{
  "d_mlp": 192,
  "decay_shape": "linear",
  "seq_len": 1024,
  "dataset": "wikipedia_en"
}
Each number is 500 + 25 x the weight over the matrix's rms, rounded and kept within 0 to 999. Layers, rows and columns count from 0. Numbers have three digits each.

# layer 2 attention output (transposed), 64x64, rms 0.169, rows 14-63, columns 0-63
483475504499443495479473503486485543488519489525499498491491511519477503514512522491506527536500496492495492511504490499503469498474484515460496508536510548523502487494495500482534505514504518
441506543462496443469487530433501526454479523491523483523475558472521488512479542519455484512509496485552532507511486528499517510497491509513495482465471526494554533501471544505524444500516482
424473485477497456503452505481467468489548476532525501479514523509481523492492507503508544510504529486490489565490510505520503502524498550489507504509515500551511464494472554526471521508469511
569516464529434555481495494529508432503551521497472544511499489497497517487521527433474492468528505492476529500492475504502501498483486554532467506495517521521469500503495484468481513526504481
544508502520492536517520459485514503503498546538483482552522531490493475472513488480478521478522540523517536522487498498486510544493549475494446482515493536508479488496538462472485488519557496
485492489521445480479479484514488484482522508510505526504490524508507501492499504465482497525530501493481508549509503468491474497466489583488480514487506549550485501457486540486498493519496513
529537490502534532500531521510509469504516504477519464527482528483469519489492492484509475507519481507475514471502461472483512543489504488501486523529471452454465477500524463519506467483485493
493511490505456479512497485479532491503532519477517475531487446524506473469512507505503533515505526471500495488543507518491503528482456565534499510498539509522478491520496486479497523492466518
453476526444507501524512541444508552471480490440488490510508529475479502527451502524500476517519470493508489458535478462482486463485482524482524531489470508465490505496544537496518478507505520
477521510509538464491460520510483491494481504471547457494457534494503495506511503501481508520490494517513497476498488532500516500540491456483517461504501502449528510528463484528505473515520462
443467525479489429570495526438477592497510489509531485506507523491502490523516485499493502507501479497501506471479477482502488499480516450470516469544513507499511509549520509483521489481527491
525537496501557528494523513515528446490466508488488478513489476485511495506474514504494463485485480495506517486518517496515519518516492496542474528464497460485499504484490495539503477491495500
446502485477523445531473514500511522518527479498536470537520478526516502502504478478524474503472520504482482502535546484483461511484444525513499500477516464536503494481499559522500499536468508
515530457507534542510524519552505447505510491485501497488486508503493506498488488494531491518504502481482500496512475492521496481539486486498494507529504475482464491488486479537492490511512535
507507514508572491494493502532504461522505534490538446525514511522523480513492487533506500520484523499532491458501514511475494528518513477516508478478482484459504497487511476559472497488474505
469483524529506493522535493486455531533495493525522526501512484528502521476509474486527570534512516452523503521535524491468466518471513514461543491526497556512510500483521505497493508470504524
589507478494503566478476522517474487515502474504494480478500510467480538498530467492544512493531532529499499494514500545483496505498515477514524475551484495486473491499494403459507522522472477
497522520507509476492529506476535499522522499474507522511480499519449532462556493479472477447521484479471489513494470480492536510509479490464477494503495464489496492517515480511518505508484489
482506508498475450461491496537501487540524478489517516482516492503469524493555507459523509486486486508499508481470530488475484458496470539506552467494447507495503519475491443502532501480503519
456490518515481556528513505486495510465489500516459484510503494513466502477457515504506535484446544512497534504497481487505530518476516507489463500519496520510476476494482570505514527505491501
464493514543514534510546482489496503462466528507481487527486515502495497498458512510498518499449500513509530484507479498523531524480558450497443511521484524490490490502495532513500508487525497
482483509544518493542529473485533530488472524482552459499439460511506482532502503516504510512510489478508503502505481529498493505480544467498471506476527486511503517515516522458441489510519483
462510496491467526523489473508457575493505495519504463520463454512520472517505442498538489506503486473474500487503462501476483526452466500505512462499512501505494524509492511444481545493491546
500502505457492486477488503491503502514495471480529530508528521495518500520509487505520471495496532476495477529520495479506456526500474518502554515505508497501514489495505447482499500506469496
541528489477487461459487493488505477547515502474512526491504528478517494517530486500513466501543481479505460498491500501473494487535494500496527481472496488474506525489534419503510468464494488
501517477494519447485539499518485487511510524492522523491505522475538495513522491498505465507524482490519479500490525476489495469526528485530532500497493489470532512504495439520505484451517505
493469506515519459533512517536515491501498477513495464503459483516498496515495485474487515551536495544524490462490517488489506484463496522534499506484532477524554522532460555499533520510540528
572509482465490455511487467457499493489517487505532494470471501513528534503552468499461505529590506518476488512465509506499509500531477526486497517476530469499516508519522483472456475473501480
522492492500505451509481505516510501533517502501528495496473479495505501515554481496496486507552491501500493502470521507488488479497488510511522492490513481505502514514490479476497498498521499
448508484513504481501555493557493518495492490474525504493504486496532497476500500491516464489472469495513470469539505494476495462466485514533569497550500506452539545540472482521499500470510545
496488528508468514467472554550511514536526496466456511522485523467492458470463511474555437470475474492524455470532472511466491524486463494483526464513455511491451529521472502527577533508489538
495469524516509525508503521484509485467476496532496490538535509473473492519449514523495534489440533499508534532517510504543494562488544465496461524503494531533496467474485538514501518541488471
510503527502486463477499500504517499499504448468493502439482474506447586439532511448458537514543508546486496473467513502468537451498464553475522490445498490512507526508482527498528490474531521
500480551503478510486486523467484522491513503491489510531499549481498468555467497517497487490474552460513493564499479498536493569506493489464495509502475514506473456472466504483486520542482459
483473549502475504463455505521481492541500502441509524530502513510469533511499513449516527516461517517502516493501501530483482542446471519454512464495415551490458497465486506469507518543514509
519533536500448514454487506465512501518507532434466515527425570524512481518497506500497480506514528469520452504496439495494505564494461471437464483497490492474455492492521464484499476477521485
487505461537524485501504519552504463537470535526529512542530481461540492493512525518555477491470461467514514479505494508494468495500533483541521478526495498477501527536527437536508465485504519
508492469489535445502522496538500497534504516505546497521518470485510495513530477491513481522503470502504490495523545495474460493481504515525564506499495513492518510517484465499500499504514524
514513481470511475546517500483481516502534516520532505471539485493475497512540497526487483501491505456471494565470526487490486482545516560516538519500505496480485484502500483490459484493473468
502499506525522476495488442483496471507482532516557494488499463486476566492549491505469530490503469537461551507445528539512501517500520487492480479491477514524465496500520442497448472486498491
417503517474517546486525480496498523452488493501489489494515477542481549480476494508466496502457533500474507504510494455509504516457480543487530526504504523504484463499457525495502513503510535
510503476477508455501495507518494498524527498512531498491498482489522482528545475515513476498521487470503477517494516497486468490511479520521554495499515482490523507509504455481491492495487500
498509475470514468490484516524511473507518520522504526483538494494515503508522508519501477497507490497516484518497538473498511451536512544532545518514511492487523499519496458539514483498493507
508522493492497475470464506512447501513516489498494545474509510491562509514514495490499445505559475491495484505490496497506505446541493522522517478499495463476500516516502470499491487488509515
490451557519492468498492543509494536482517447501492506490528510467453497526470513481478531471457509492524497527511538516536504504508478499478519497460450526533514504462481545490527556560493474
512511509489481461441485453487471477503491549503511529532501546483525537556538485492470492516508503525505499529481530506534520527517514477484507524525452518458491489482488395502473480465549469
505492501512487552521497477472466502481462509521476516541527509478501532489479511502485517516494527522475555525479475531530514541496538487495448513510497508508469484503494542498479508513510483
506493490483523467495515462495494497516494546505548506554516514470533457563513477533507450502485477453502481546529511512531451555509522466509526529528483503475485477498502418491458491499489467
488497526499474558528485512472517519469498476506476480487478501530471502499471492511494539501477542504491511515493472494508527516487495506469466501510518512525489480484500568479496519523474479
560497490505479475489497466482462482508474474485516556494548514467510558478521525438487512520544506561465531494462507526496489495522521500498473491467461506500475522504530481499487475487540484
# layer 2 attention value, 64x64, rms 0.164, rows 15-63, columns 0-63
499509470554515534492495490537486496510515456531525484501525460531508521511496471532547504469480491519483427489461518449491518474505500502497494521517494501508446476521528520504484503511485486
493541541539497523494507517509477557503450493479497470504456477516469496532517499531516477471504472521531463448486483503469519496480484483506507524490457479475493515475540501483535470483503477
533490497448536505493523473485526529486466483511472507475521520478521494480505445536472506533495525497511520545500530531528495510511498463510526501504531483489533509477492467516485504491516521
517510498480497488491534497471496487509494467496497555457516499495516554473479481509510508569494479468475486484503462537513485462513479483517536513507496511485539517498474485520479533505459505
506502503504556523459522492469497545495469448503494487514523478506501517523520476527512446478487511476533456476473496537527484529492508470520501523515532464491507498505501502498476504505502466
519479509473487495516483497522518493499478525483483518478510468495525435485483513508473532483499500475501527498513511524511497489522509479522488461486521514518537508536475491507522546493504536
480487489473527531510489513535488551478474449503496519452486549498505527542510504490472497493492477519481543507467522491519484523534520466449494505485481471506560512497498509526548505517519492
475524459559525498463488499530499456517519479495516474500471459512513524489514515471504457467512533490476482541450540498525529530527489489508464505464524507528474508536437505489509497487496486
516479487507458520502473497520506497502522515551512519513541469515485474507491513522500518474493471527497494480493516467461498475494519546525501486491460464518468468486550511491493514498479521
471513504543496522457487502494471442514500491491517514504504479513496505509490527507530511487492499510501421508495511485460523494507508542496501529446429502515494487478465530495495515520475482
531479463459482486533485506532527520486514518481494488504501507503499488495500503503482512506510509497483524521520496476527498490527488489478513452523552522504505496543532496498516516499483524
481477467523485519468472537514499514476446471442498487516449487517479507578490535503496456512492471478510483494517501478543529523507508528481504534476527485483482486532534514467520495497497490
533471517464495477519497501502518519491500533506483492506505495495492476482505533477451497482508494495488534496509505526499492506489490488504490482485508498491539494520499479501521513466483530
522486486474438495561480518500504499498483535512491522504507463503488491508489528485488531502495463520476527469529497471536511475528523477479491479546476500507505487520524502471542494485507509
471526521514517483460520504469458518495518502501491509506464536469501498493487537531513483487494471543500499474461456534510522508455514471492472523498485466485498525495455510507511538511492453
510487537478480471523522470502524486510507558508467530484508509488526468448473491481452537507482466482507556523499483494518503498483483506533490484489531507525557514485519484529473509497545511
506498503494479521517484498522486496482498454489519496480496507480531409522461529512531545520494497523516508475504514545474463514497515529529504500466507499502512485485481506515513528472504512
528472505471510500520499459468521504512499529539490530498488503459479489505495471516476481523540501511551527503517511557498474537472528460491490525501562470471472493519492493523461443502481501
499492482521476481539505456481475531509538464491500503506504508492511497525518481486517517488503503482504464504524529516494510507477486564479507504454493498491562509419531513470548514482508535
503498487496457470502520496451499500497552507529508495508545491545521455486481526478543562504499526483476489474491504517488508469503478538513502498485484542527535534449489516472531525479479553
476515470490506468464473522495507448484519514491486486484542536567492499469441530476494494462478558519447458535520488466497494486531510486539505462517472508488463504499471520501505533492498488
497502499464513485492486514469514421483480516462495512487531559505504498529489554555465473462493522563476519518527528477482544509531512477457494488477473469433530496504486501529550521498519487
502518481507531525482488515500486481491502538498517494486454496515508493537501489538487486514544451540529548509475509472484512505489513496507487507494498525506457486501456502535480490510541453
499499538468522513472514514518507479493482518551506491497518472483471501466516478508487493496490480548503603494467485501545481506495516450515472495565492508541533488534479480526432476496504475
524498553469514513479522487492498482491469530541522496508508475489474452467459507524514528537513494509461522489490480534504480490482506499521485511532481523529482494515512497529490459516502473
531522486465493534502502457485528533504477545450485474500489517495501482489440512539484512470446509467475419523559488480520485466510508457498514516511454472477441483495528518492501505489490522
478495536503508536480481542615482501537467501498496484517498475490466489464500573475456479439438482506487465518510475476512488479498505490501491470466448509504511492524480510514474488462488487
504502525480507500497484485509515475489469531482495508487515520480492504482476504497461495496477501490491495535529479483488483503478520473512509500500492464481477495538503501536482503495489496
522488485446518515473493451446514497482478492523483495493457518519485429497450512524540525518524528477486535497489509532509533502561529504484454525508507486475459489502505503517553495545476494
520507476445498501525502479438515514467477518502474505478523508491529517541551407535503538516477505489509588481504523486502546499549531484463493524558570472495509494483529472504483507507507493
488541480545471508510495509486501512508542514478525521496476485529548512508493477493520514509531493513486479493506504472453484489464462538506547491504533551544485505454501513476507489511523537
508466465467486537543489462562496560552527496527477463524471503452459467506523496500472478464445473473548474497522495523529458520499526497474477486523510495443454495512541515500480452470461525
495521455505502512499493534488494462505462537513522499489514487529532524497522462507498511556474482554506541507504516422464486499477509515521517494476518560535504492451494508489480480477523492
504501457477483497533491490441506476507504513515489543482483496506495485495556460530434507519506472532549530501486502482501506542507527433494510504497600505475426493479471484488466503464471519
503486459448518494505487522491499497495477530528497491488578480512510487494540468492492524517426462560501580483475499461537513483521531495520499486507476508527538503474432491479464558442487500
507494552498511455474513494470507499475525538482493531482494529493526499460468485487532518522580508498476547495493503537502522485497491456508486530553553463516510496521487490515507534558493481
498525523483513503473496484486508462476484493468502539476457529501509472492448517560482516494539500509501480506506488511496482509499508466505496535520528504491441501531504494549497490518482491
476508534548531499468499497546468457496477459504498523503474515489475524470496529478495463517528504499509479494505506520480454513438506548498500489467510498523523466501546512530495468516517448
484485539495480473499489522548508483538546499496485552512524501506491484469500567450491493485526496488509498499485436529462454534459504461516498481478548496491508515524478515522493469505478492
506494442507487505531478485499480497515517482484515500515458528514503423568492553526541493531514448500546459486465504532490468517485501535483464505452491514451515490479516513522536512470487493
501510524485529508473485498505509469475457520481520522492497526494497518477463508520487479504529501541480516512519495503498497517492509468503494503491490469499480477527499498562478501530508460
526491534531514520492517479505486514500475477494521509499468502458501502495473504474534500545581482451482499477489482537513471495497494501507491542504498493523504481515553491523494474512503467
523469526514496508503513515515500489497442521514510470515491517461473507496526505506515508535484510474486550497482508495503520509509508455513480528482490514491517458541527498478500485512500465
504516439484476546523507488467504488516508526500519495510474486512506529493525456512498460542501533524510483501543527456470497514482496525489543509515559534487423484477518508493470421504498521
531480518466491510490495546500492465525485549529530538503525460507478446444486534483483523539505470500510562467463451493479453502483507479503497509465493565561503499508470493506464478459447522
490474524558472473502500535540478505519525500461504509500470502507504492486534527482474512479482475461504510485493483461474511490460454545493493471472504544522538510482504524446528513495494522
502529514494523497433489570482496420466487538487516551476497491564513494490467522510499524536534516548473545484459473478454481507491505501526504502487514544572509497505459497536484511516503469
477502463540484510517486500507495508524522462508501484517519505498507534513528515483493491473482495501500475531515540476505502496497501548485510475459465477482522513461502508470518538470542519
505470559535492495497497517562489518546516530494490489510460472487462477482547488501456494443473481458549527503496496506496507514476494492505505493541548559514475496522482517455471460484469511
# layer 2 attention query, 64x64, rms 0.175, rows 32-63, columns 0-63
537467421559460531539506494478539514543513552585472458468492448542418545504467482461495481499515478481508461570536450460539485546434430547486496500451514557514446556430579506503475502461575523
476490494476514460511497477486507480522538490436471514486498521475499501489469513527516500534482543488505505470473482492489478501503485506491532522539517459497499494498457468487517474513487484
490489472516486540525510470493532541554537481515441476458489497535487487510448527491497523480488485455523472526484450488496496539530418502459506507512555491514465533470509464500464499500508496
506506514464512459470486513498503487478499510508544518530504492491508475486517486501492468516490498515485496488495526513496497462488537491539530484481498483496503514530504516493515499487496516
499500517479525496462491509490507495502497521481529524515491482489511494470486486491485467534516492506500500521453503502510484477490505511526516496500501497499531521516468489481502487500501486
527529499480528498546538524555488467518515488507515498484561514469535506499527481515550465499477484490516491469515500531514515494492478472486520488510511463456508484504539500530511536508531503
461466487522472513551459520509543534578548540467470448439486530475488500523452499477539517525526460457526498498509414469564454535490452535492565546533507463572510511468466422511520463554531486
538508480493542501515478470559472483509520471487521475469547508467527503449553490491515474487488470499520519500531559530483528529487448486468516484480480500469507436515544477528479499475511482
494494564492524518506526486522494510487476472537522503504539453530519487513540482475502508503520451490504530498507520522520557466498520503511501458462488490555534537509501505486502525495472541
493475457533454528489507472476558499548531497498448463458467498524473475473434516497475490484532518469517483537475422483519472573509410483479516546521558539490445554447518472522462491487536467
541545534501524523437516533534465489418465500535546501557508491505513480486520503491456457447510480515505495509493567520477541464490532482537459445470482557440491479509565577518487506464516504
464460475515486482554481459502561520601550523464477497432468498506451518512455492508536540541511489460481484502484414476528480543508436523473552557525510472561503540490457433493492495541509505
458459470513462499534455486494549522588561511452430473442447522523443518514455532536516555540512476474484497487488424450529482556501430548479525554512506482584494523480437439481496484552520493
534534536496543508479565510502436493421447477501554533535532483519508502469537510518470464477496519531491508479480547520452582474490528471505465444494507532430514497515535584482506512426469514
454495519607482510544503532498490499557550513431466444483476479499430586487509517506510485478503504468483498497515486442475523571454379518462529569481513536534427477498450474492459551499510475
508477522534429452518547503454503522459480526492463494523482514515459501555491505526436529463459554473479530493531438512533563505519499519515422520513504517505523551490468530484555521523462546
519498531475465453554506504505530507482526516517494510498496504503521491462483474513537471455533492525500531523528510504501499495534507486538461525512498469507462520524497486514480498519490493
510491491510477485484494508480479527499482539516500507478497511512502485508524509522491539544493488494510504517521484500482538501531534481490496494482487481523513472506481490483522502518499523
508519487506464455516504506445510512499515535519493494491483540518485492505497503532480520533510468487508514496525469479486532491521531506499503535501509483548471483495463488472524484504509512
488491478526501483481552484487498524500505515467482476512500518479546506512491462510488470522510505485501483496509503443504503511555505527462480508500486529539502524493496493479494477496513511
499514480461507501502496544506521543514514513536455488495541486520504490492508461493520531512498481495526518501536487502474489490483507441513508501522485461497497500493484485528546531514478503
512516510519555498476509476512482512499526467506509489485523516516506479490508511537500494491487475498503499490469541530431525488486468483491526460518508515489543495441521491474504489484547502
495520507530498506515482503501515497535473499493494527503479489448498529480496518452505520557491504509540451485461492500478492488476518514496469524500474529522503474480522498520484494526530478
491520515523469511493512520496507508526499535469501502495472502495522520497479500478481514516499495489540500477508482479497497495520481525499503501469489499528504535515479512488522504521524493
508524495496490543470505516486526506503482535534513492497490458505512491491456508497523520537541548484533518478485507469514484459463491445445474513527495532503526500523507494494494501501477517
502490493515504521520473468529504490517523493491493497487515529480515494535501487471501539493476483490500484484487502513504490552476510479528508463505487499483515485481523503519513482480498513
495516523493492548472481491495505514528507493496485498489503468496469516464481513496494502479491524509507492487483499480492517476510445491483498499491491464501508501512500490515479512516501492
499492525493490510493528459510513513528520468490500515501516512536476488482490500502504518509480511512479469522470468502500471481511516528501511507520520513505485499500501521523508503471487447
482492491499469494501487519530506488525507511495486510491505484470499545509511501472515518520496522514534465506518480506548483501480506500510506497503467481503489497509500495512496491540484505
499514471485488494475498555494495507486534519513522500506490468486540515509532490483527492517528503512512464474498499490506508482465509473487541480522485495477501484569501516506507533514514526
488502505542458487490495464476483479516542498463523526478468522493467508479473540488486549479509499480475476490492470475503514516500487503490505525489482537527479499501469518479496483499511494
507470484471476519524486492468496503484480472478489542496478468480490493489570498484498492548499540508446481477504511492489494526537506481507458518512512501501502501524496479500488522518521487
# layer 2 attention key, 64x64, rms 0.171, rows 32-63, columns 0-63
502504468485474515506475491480498500525496523495489492470524546492477543504504516504496533507439531490515525503520499480468520497507493508470530521506493504516518505471474492555488475491509478
486503500497498531498495520523494504510513539531536545492500523479505506522517527490472508546487506482492461486506503508494497479484538501482504496497521488515511519516515525515493504517514533
475492478452485487531465497473553516506503466500443481488506533482461500483477518528502492492507522537539543498522500482497501519498484523476516579482484477509463486467468415504504470518509446
526520510509505502502518520504491507507496519504507506519497472513513480522500490505499485508523489493484478499476502487483480504495501511509485484495504514505509531507510528490513538486489518
510488488464516514521498522477560525536480505493479483510540486465503492490507485489506489504534500497496509505465496479481473516502507522496485508478505489515516537487465473474535536485507502
503513507541514501486526498524475475491521501544537519477474493516538536531499511503486491550495505473473469522509516510515525469502502481528532462508492522480468483528541518510500492520479521
470473472408494527536419532473598540544517489474415488474532531398461501493498517513514542506531484522524507511494454451523448541544435477471528511482475475529517499464491303490506512548545454
442506491547527526462489453526481477478493456511538526491503454502559598506497515488521495523466539470423449537507567485528490519520491478502557447470469563458439459498522456482467491529466498
508497464534460508514487471433504526507494486501434479496487496531486502480480493490535518521509508554525518520528479507473495534480468557505514524513471535468495490448505494536509509490511445
477490464450459527548471503478537537552474466473438464487539486465468567464487512507511534508466479544500518468485473466519463553526485553497510507504492501496529496453473447502498512508520432
508489493553525510454550483516466494495517504522549529519508495519498499520521482510515484488513526479475477514498528519456559431468527504534492480495494515486482493522506562481495493459460537
458488476408489486557447517476566517531498481493441467474514551453458520449484509510503504520508504525523539473513499473516448567524477490462516550483467479509474506443461373504506492535527437
442469477416488508536430503485548534536507454470446470484531549460449525453511528493515517505483480531551515503531496484518486533505481506435495537475484455496489494453451373496505507520525453
517528529567497502470562509509442492470465518507557521526490454548541463541499493511499458514495511490453470499481510515490534484485514496521493463500508557500531514522517599485499495482454542
471492508545512512485508508521448490484487475477514465489463497541475563489491502481503503491481486504498503514505489511502530500484490523498497512490513531487460477496516536497487480471484508
504516535484462502484491504483481502470484536442505481507481537494462431492485477502482470451487497505498534489529476526524507516471499483492476519550524503515543491481469530518479480483492479
498490449471470493540482482490511504501508561502515512496490522474484502512510479492486484498530488519482489482503518491515537488529559509491486511527484508476484522508474470501506476515481522
537478474471510493494495492484474515511502515511463467473499489517541490488527496520502536502467492475505496488495492528483469527489494469550490515536519493507510509528489491487499485557553469
513484452487483468513499485492464509495524517518507477486464549506513462505554511510483517518505507513458487477520510497493505528533504448522491525549485505453474525520434443506487472562496482
512487507519490485512488490490500525503512499508489511519465494483512498548541529525497530534503528468512471517437489459483527471537504486513488507533494486492487541469461495506484476524512528
520511496446477491507521504490498509510486487474487515494508554473528481483503479507509533484466509503464553488495473514472444532538495460507493494490509526480503520532482452499511504514510487
507544537488528482530521513525481507533493487488519473496512513527504519448512493519523494501498510519545503486507560544394481485446455486487534490469533497505515479479476511496510480493513480
489507502519520525493524541511494468512480491469558516522516545486527446479471518497504532479517518541503497512517502514505525534471477503484503519472461510489492521489496507497463482529481475
496507494531502480517498499516486491505507514480508528512494509463505488530504518488507505511516524473501476503485479487541488531518501468484507513500485502486508549520476475487505509541525515
464536500500495527502504517483498500515492453467472504539492510475507535475489510536497500507521535537475489495480448434483501507507488487532473508497452522515480528524510473506513489476497511
534513505486502502533494521496498504499509503511512532477496524499531475524475520474514531506494497509527532528510492512506471505469510487480557503502527489494542463510519538492480533508498469
467542528521502494462474471491493478478495483429523531481510509443491494477487491462518513495494510524455504468531506509535483516520479484473536463465493537517536497533507461494483484525505480
485484528546477485477506484526510486490485449494521520497508521530506499538509510499505490501487513529482514497514491486502543504517508515492462504487510492512512477489499493514495512482462481
492468480506502516488503506480494487497492528487520525472502512455508467532508501460496536529494470504483505533515465518573477516492512520508518494517500515479524509521519510500473520540525493
555506474503508512530557500484537526505513503495452461498526490492499502459504450513470474526493510495504477519482453474514473494493498504531462517490560540509490532487545516488508536502539514
458488507551499469467465487527465455476545528496525542477505485465514520574498539481504537507542490491497478524518475471562548512512498479483562501552491495475554476527518498528456492530512470
514497504464470524457468463458520495484495498487507498485523458455537493511479482489498504498474509453501503504467488505492542521502494491539496499536504503493520487510484487481454506515507495
# layer 2 MLP gate, 192x64, rms 0.235, rows 0-16, columns 0-63
514437495476485467517483516481519525493476537483512521496504517508497521476492535468478551496531518513482487511496477494473478510469444492478513469534527499517513481485523475494516545545495513
469496535507478530542435487509507517518497505487488506491538493523526498498505486532516541490539439499434499513474526524505508561494462499473517516491525473488504482469509473519512458545456474
508473460440465474535528530494538476545513527501481480526521509494519521485472497487508483533515567527520495538479493528482500519495482503498487503534466506493510483505447444525531465504531515
498482496468484486521495544500507511494502491470478498506497471452484508491558482497505554487542514496556497520524495522499501497475489481438500507526464521514480514491509485494511521534481533
503501531502508533516517524473478543527505507498503493465507501462513480498534535477528505538514530556518475521495502496515492519512472503466531525506527501485467506485505509525542485497530546
527487487475516497500468536517492589473527533484479503520496490495492496481453536497549509496519495484494517487539473553483478518515491522483525477547508466497496481488505452518534475529532544
489490472471505484543499504517523498538510523546492514475485536466496522464496497488520473529498485445539508496496463494502472504457468463470546495521496543520473471474485499510495490499511509
496550492465519519495507500487503490508541512500421480478520513516482479530492500504528476489524516509508477496541485472491513489485464439505526446488522455557514515511480497544502493543467490
491490517505546485500468508480511458523479540460498485459536491503487533510473506497528483482499518510512520503451476495484451490479461536503519497530485491484518494516494490509523494565503536
484481525489486526508505529521537508486505538468508515502466517462520483539481546531494506502510493497506521502520467462518487549471521511465483482492477488498483494510509491498479533563488495
514433484485495508511492483470502468530498516475443497505565454518465528543497502514481543499495472496497525509498493496491507539480460500509541515498481446554522488536503508518467475493528461
502472507478479519519463483501493434519532510512524529480520543517501512508481540473502480530531519521543456483511472488498507495475491497506491511444524452491503492486501509504458460555509431
504502518515495512504497481504486507495473495494533519467529464478531505499468519491468464501494483474490486482496496483498504508490474527521541534473480506571528481483519502531493501488481493
491512472480477514554431502469523492491476517476520517500524495472462523480494491562507540471527474539528477475480475475493532471481525529476484522523497487508486517490520466474467516515488476
500520509456488491511460491515530478502505512481506503466452504502514472480463525509442492525504485509515486503504482532502473513506466483512434510470519508504495429497538485521511525456453531
496508495463474554509499503460513548481545537476500472496476497514471467572493493464509531511504487480484497520487509459548493507492492504502476473485520500536517513504463482517504532511489478
466515512483480533501480487503521518492497533498507526458490475523487543512489521541456469503474469515520520497466475468517513525498500488458545484476530493543477480512482456549533522512501497
# layer 2 MLP up, 192x64, rms 0.234, rows 0-16, columns 0-63
486520497488544525488505504534500488522498478485507504497489514442521506498532477489533526534468495466484505505504498508498493490487530533517466562492474484493497502508526484510490473469519460
451557536518453498505508460519559476497476506472472488473506509479492489514496501476499442485500498504491527478474484528514525505469497501518533500522507556552461513506507507516495485502497491
482502458510488505516463486552443543533485562517462545517492483503502520475468509512509482465467483485523431479498494491497498499527536553499516495525480511519484446469476515514424450507518490
494521553498515510510518514485492506532488498500457526465516529436517543488515439492524429490454485492501487512520508519488512515494517480488523510476536477479490483485490509529505464496497517
496507489482513505511496504496496481510489460533515545546503470496455549461467486496462517498493450493547508458532494515519513487532505481520461503487520522492510499495500519490516480508481488
490473499521509482494487472466507518475517487460482501467490433505484479506495519469466517524510510563517490479537516477508531437522538492516512496482546548529517518543512496497472520483489500
482521537510488487551511505493481525552522469508475526509507510532508491536496464551481528526506481513519488526483508512492475502517505474523505532528518494514494457488493465495462506494499523
534500506515498452538505478472507480466489492518530539485529474474419503507505509494465493470495536498504513502481480477550487483522500511494518529548517507515500543519477505425491467501508480
502480487499501498509510494451481456532511517471557504454487455516475505507472458507508506490510529492487493472477479492543471505479482493487473475505516456492504483551514485531493463510497530
516511528483493483498503515506494514518507481473504506521448491507513498519480491500504501498530485500504507523519507470480517521482434516470507478527504520532500503469415494464476496494497522
480513437504535484505515479490503455502512566520491438546491452505554456503516507499551517485486536491505499544479500493497458503488496454482508512514537507500516504516514518490473468539505514
543476516523532481507498532487498491484495497525496445462482502461526520505522479503520485472541492516450459520510514497532541519472433501478465519497510501496467518537441491490490517510473521
486515473489443488487516461498486511527513528476495502500490498500520463496502522510495493484478491448488516471474467527495482506486489514515500510516489503525486513499464504499492533549455512
507517533474505506467491518521472505487488531503543509474506511565561510484510520515437504496459453524506483490531490461538481506485472500483516507482470467493483489488456481487472517521518491
526498491485516522499460506512496497488504510488509473483524583468479484526482563520490468468487464487481477493477510541458517553495487504547482489486509516477547505502500514516487506464534462
520492487486526506507495478493502511542513515512517476528497524480481532499491441504557483482536509546509503501488558502505470471506545499558496477497497498504474516463550466478489491462511495
504468543488538543521546491503463454522521526466513480522533535479462500503526518563488511526471507515487536504471501528482464534481508512482506500487537516536485476509526500546523528483475480
# layer 2 MLP down (transposed), 192x64, rms 0.189, rows 0-16, columns 0-63
480462491470510500534454475496549501491526495464527468525500512465519499520487498483508491518493520502502507518493507489491502518490506493473488571494498489511510481509492441505496530500516478
476486488487496543496509536518476493479521486529508538514506475486527492473427547485523511448489484548492516524519482498491463476520520524538514516451527499458508482554488506520475495527515534
529484516544541518483459496502523547513527488480483515464471496500494513458528492471512512527561535476518475528538489472493462485491490484446527519502524437517451482495488525482512463546456486
481507478501506479525496464533533476473462543464507495495499507493510511517492533520477521512544506491494469504497558484546519493495499467495489510434499502479510482488492480452520536556476516
507489532502451517440492492506499522489478497499511488515512506496499514481525501487496496495507486474525460551444490539492499504476507534483482500515527486489531477511521484504528477524449525
526519466456459495487467517482501484580493522503479495511512539507503533494501544509513446452513485523504499498496496530514516497512516510463486455521518519439481511514514498541514513462484477
481476490495456542506507477521496462472501494459477460488535492497513533530501495526505528459482502500494492500493484468491515551525511542505487505493520499484504470499516519536454504461499522
468480533483498541537499518556479500509494447524520481472517526502490536478502478486546545490525494528493481519459504524491504516450443515506471471517509518501494505498543486507533494488445509
517533516491551496494521529512500505495515473527517512513479533508509473520521489510544499541509498505517518439514493527478533516503512475473510546490478474500490513488458514492498480500524555
548497469518502502489518529470487519498534496462509551494459554484489513526499504502497485458537507493522504523456492506506495530496538517496491541541488482516505522495487510507518500463517477
491493548468490535500532536537496494491490537481534528497511535443502512484487485487534502466515500481482485480499481506516561552499517507477481480465520489436517519497550518458526501475520454
483519515486394505522521520488499480498534481509507544511498503507519531496486494532470518494475441485503457478516475483481548501502467505489477467497470495529487488450492481488459483531476477
552500525519519525495510523557493509473507537524545508498524490510516488530508508482481504518512510524474501496517493491467513470478499506533517465498492537501504480486507513477493499543502512
526478477510456521486469504483467511501506521528480514533520484498542560487498484510476484466531480524522492566493496533477519498489476521490546427549478480514516512495468496480492492506462481
497481510474438509479552474493522503539475536506496463499520493445519523507532479499520474519504483507515506508443496516486510544526490505496494483531498476491506496494525569482485518467512495
505499476513520562515509540534545511497475518518488513513481495522493482535455497501488488536511505509509557492540495479521528558470494453497462515478481465511502536502502446501461528514504513
477515514552476520500526534456522498515537503471546488479508521501511492516518549480495450468524531462472463504487497493492534515482514468506503483460503453496530460504479466511471531585509484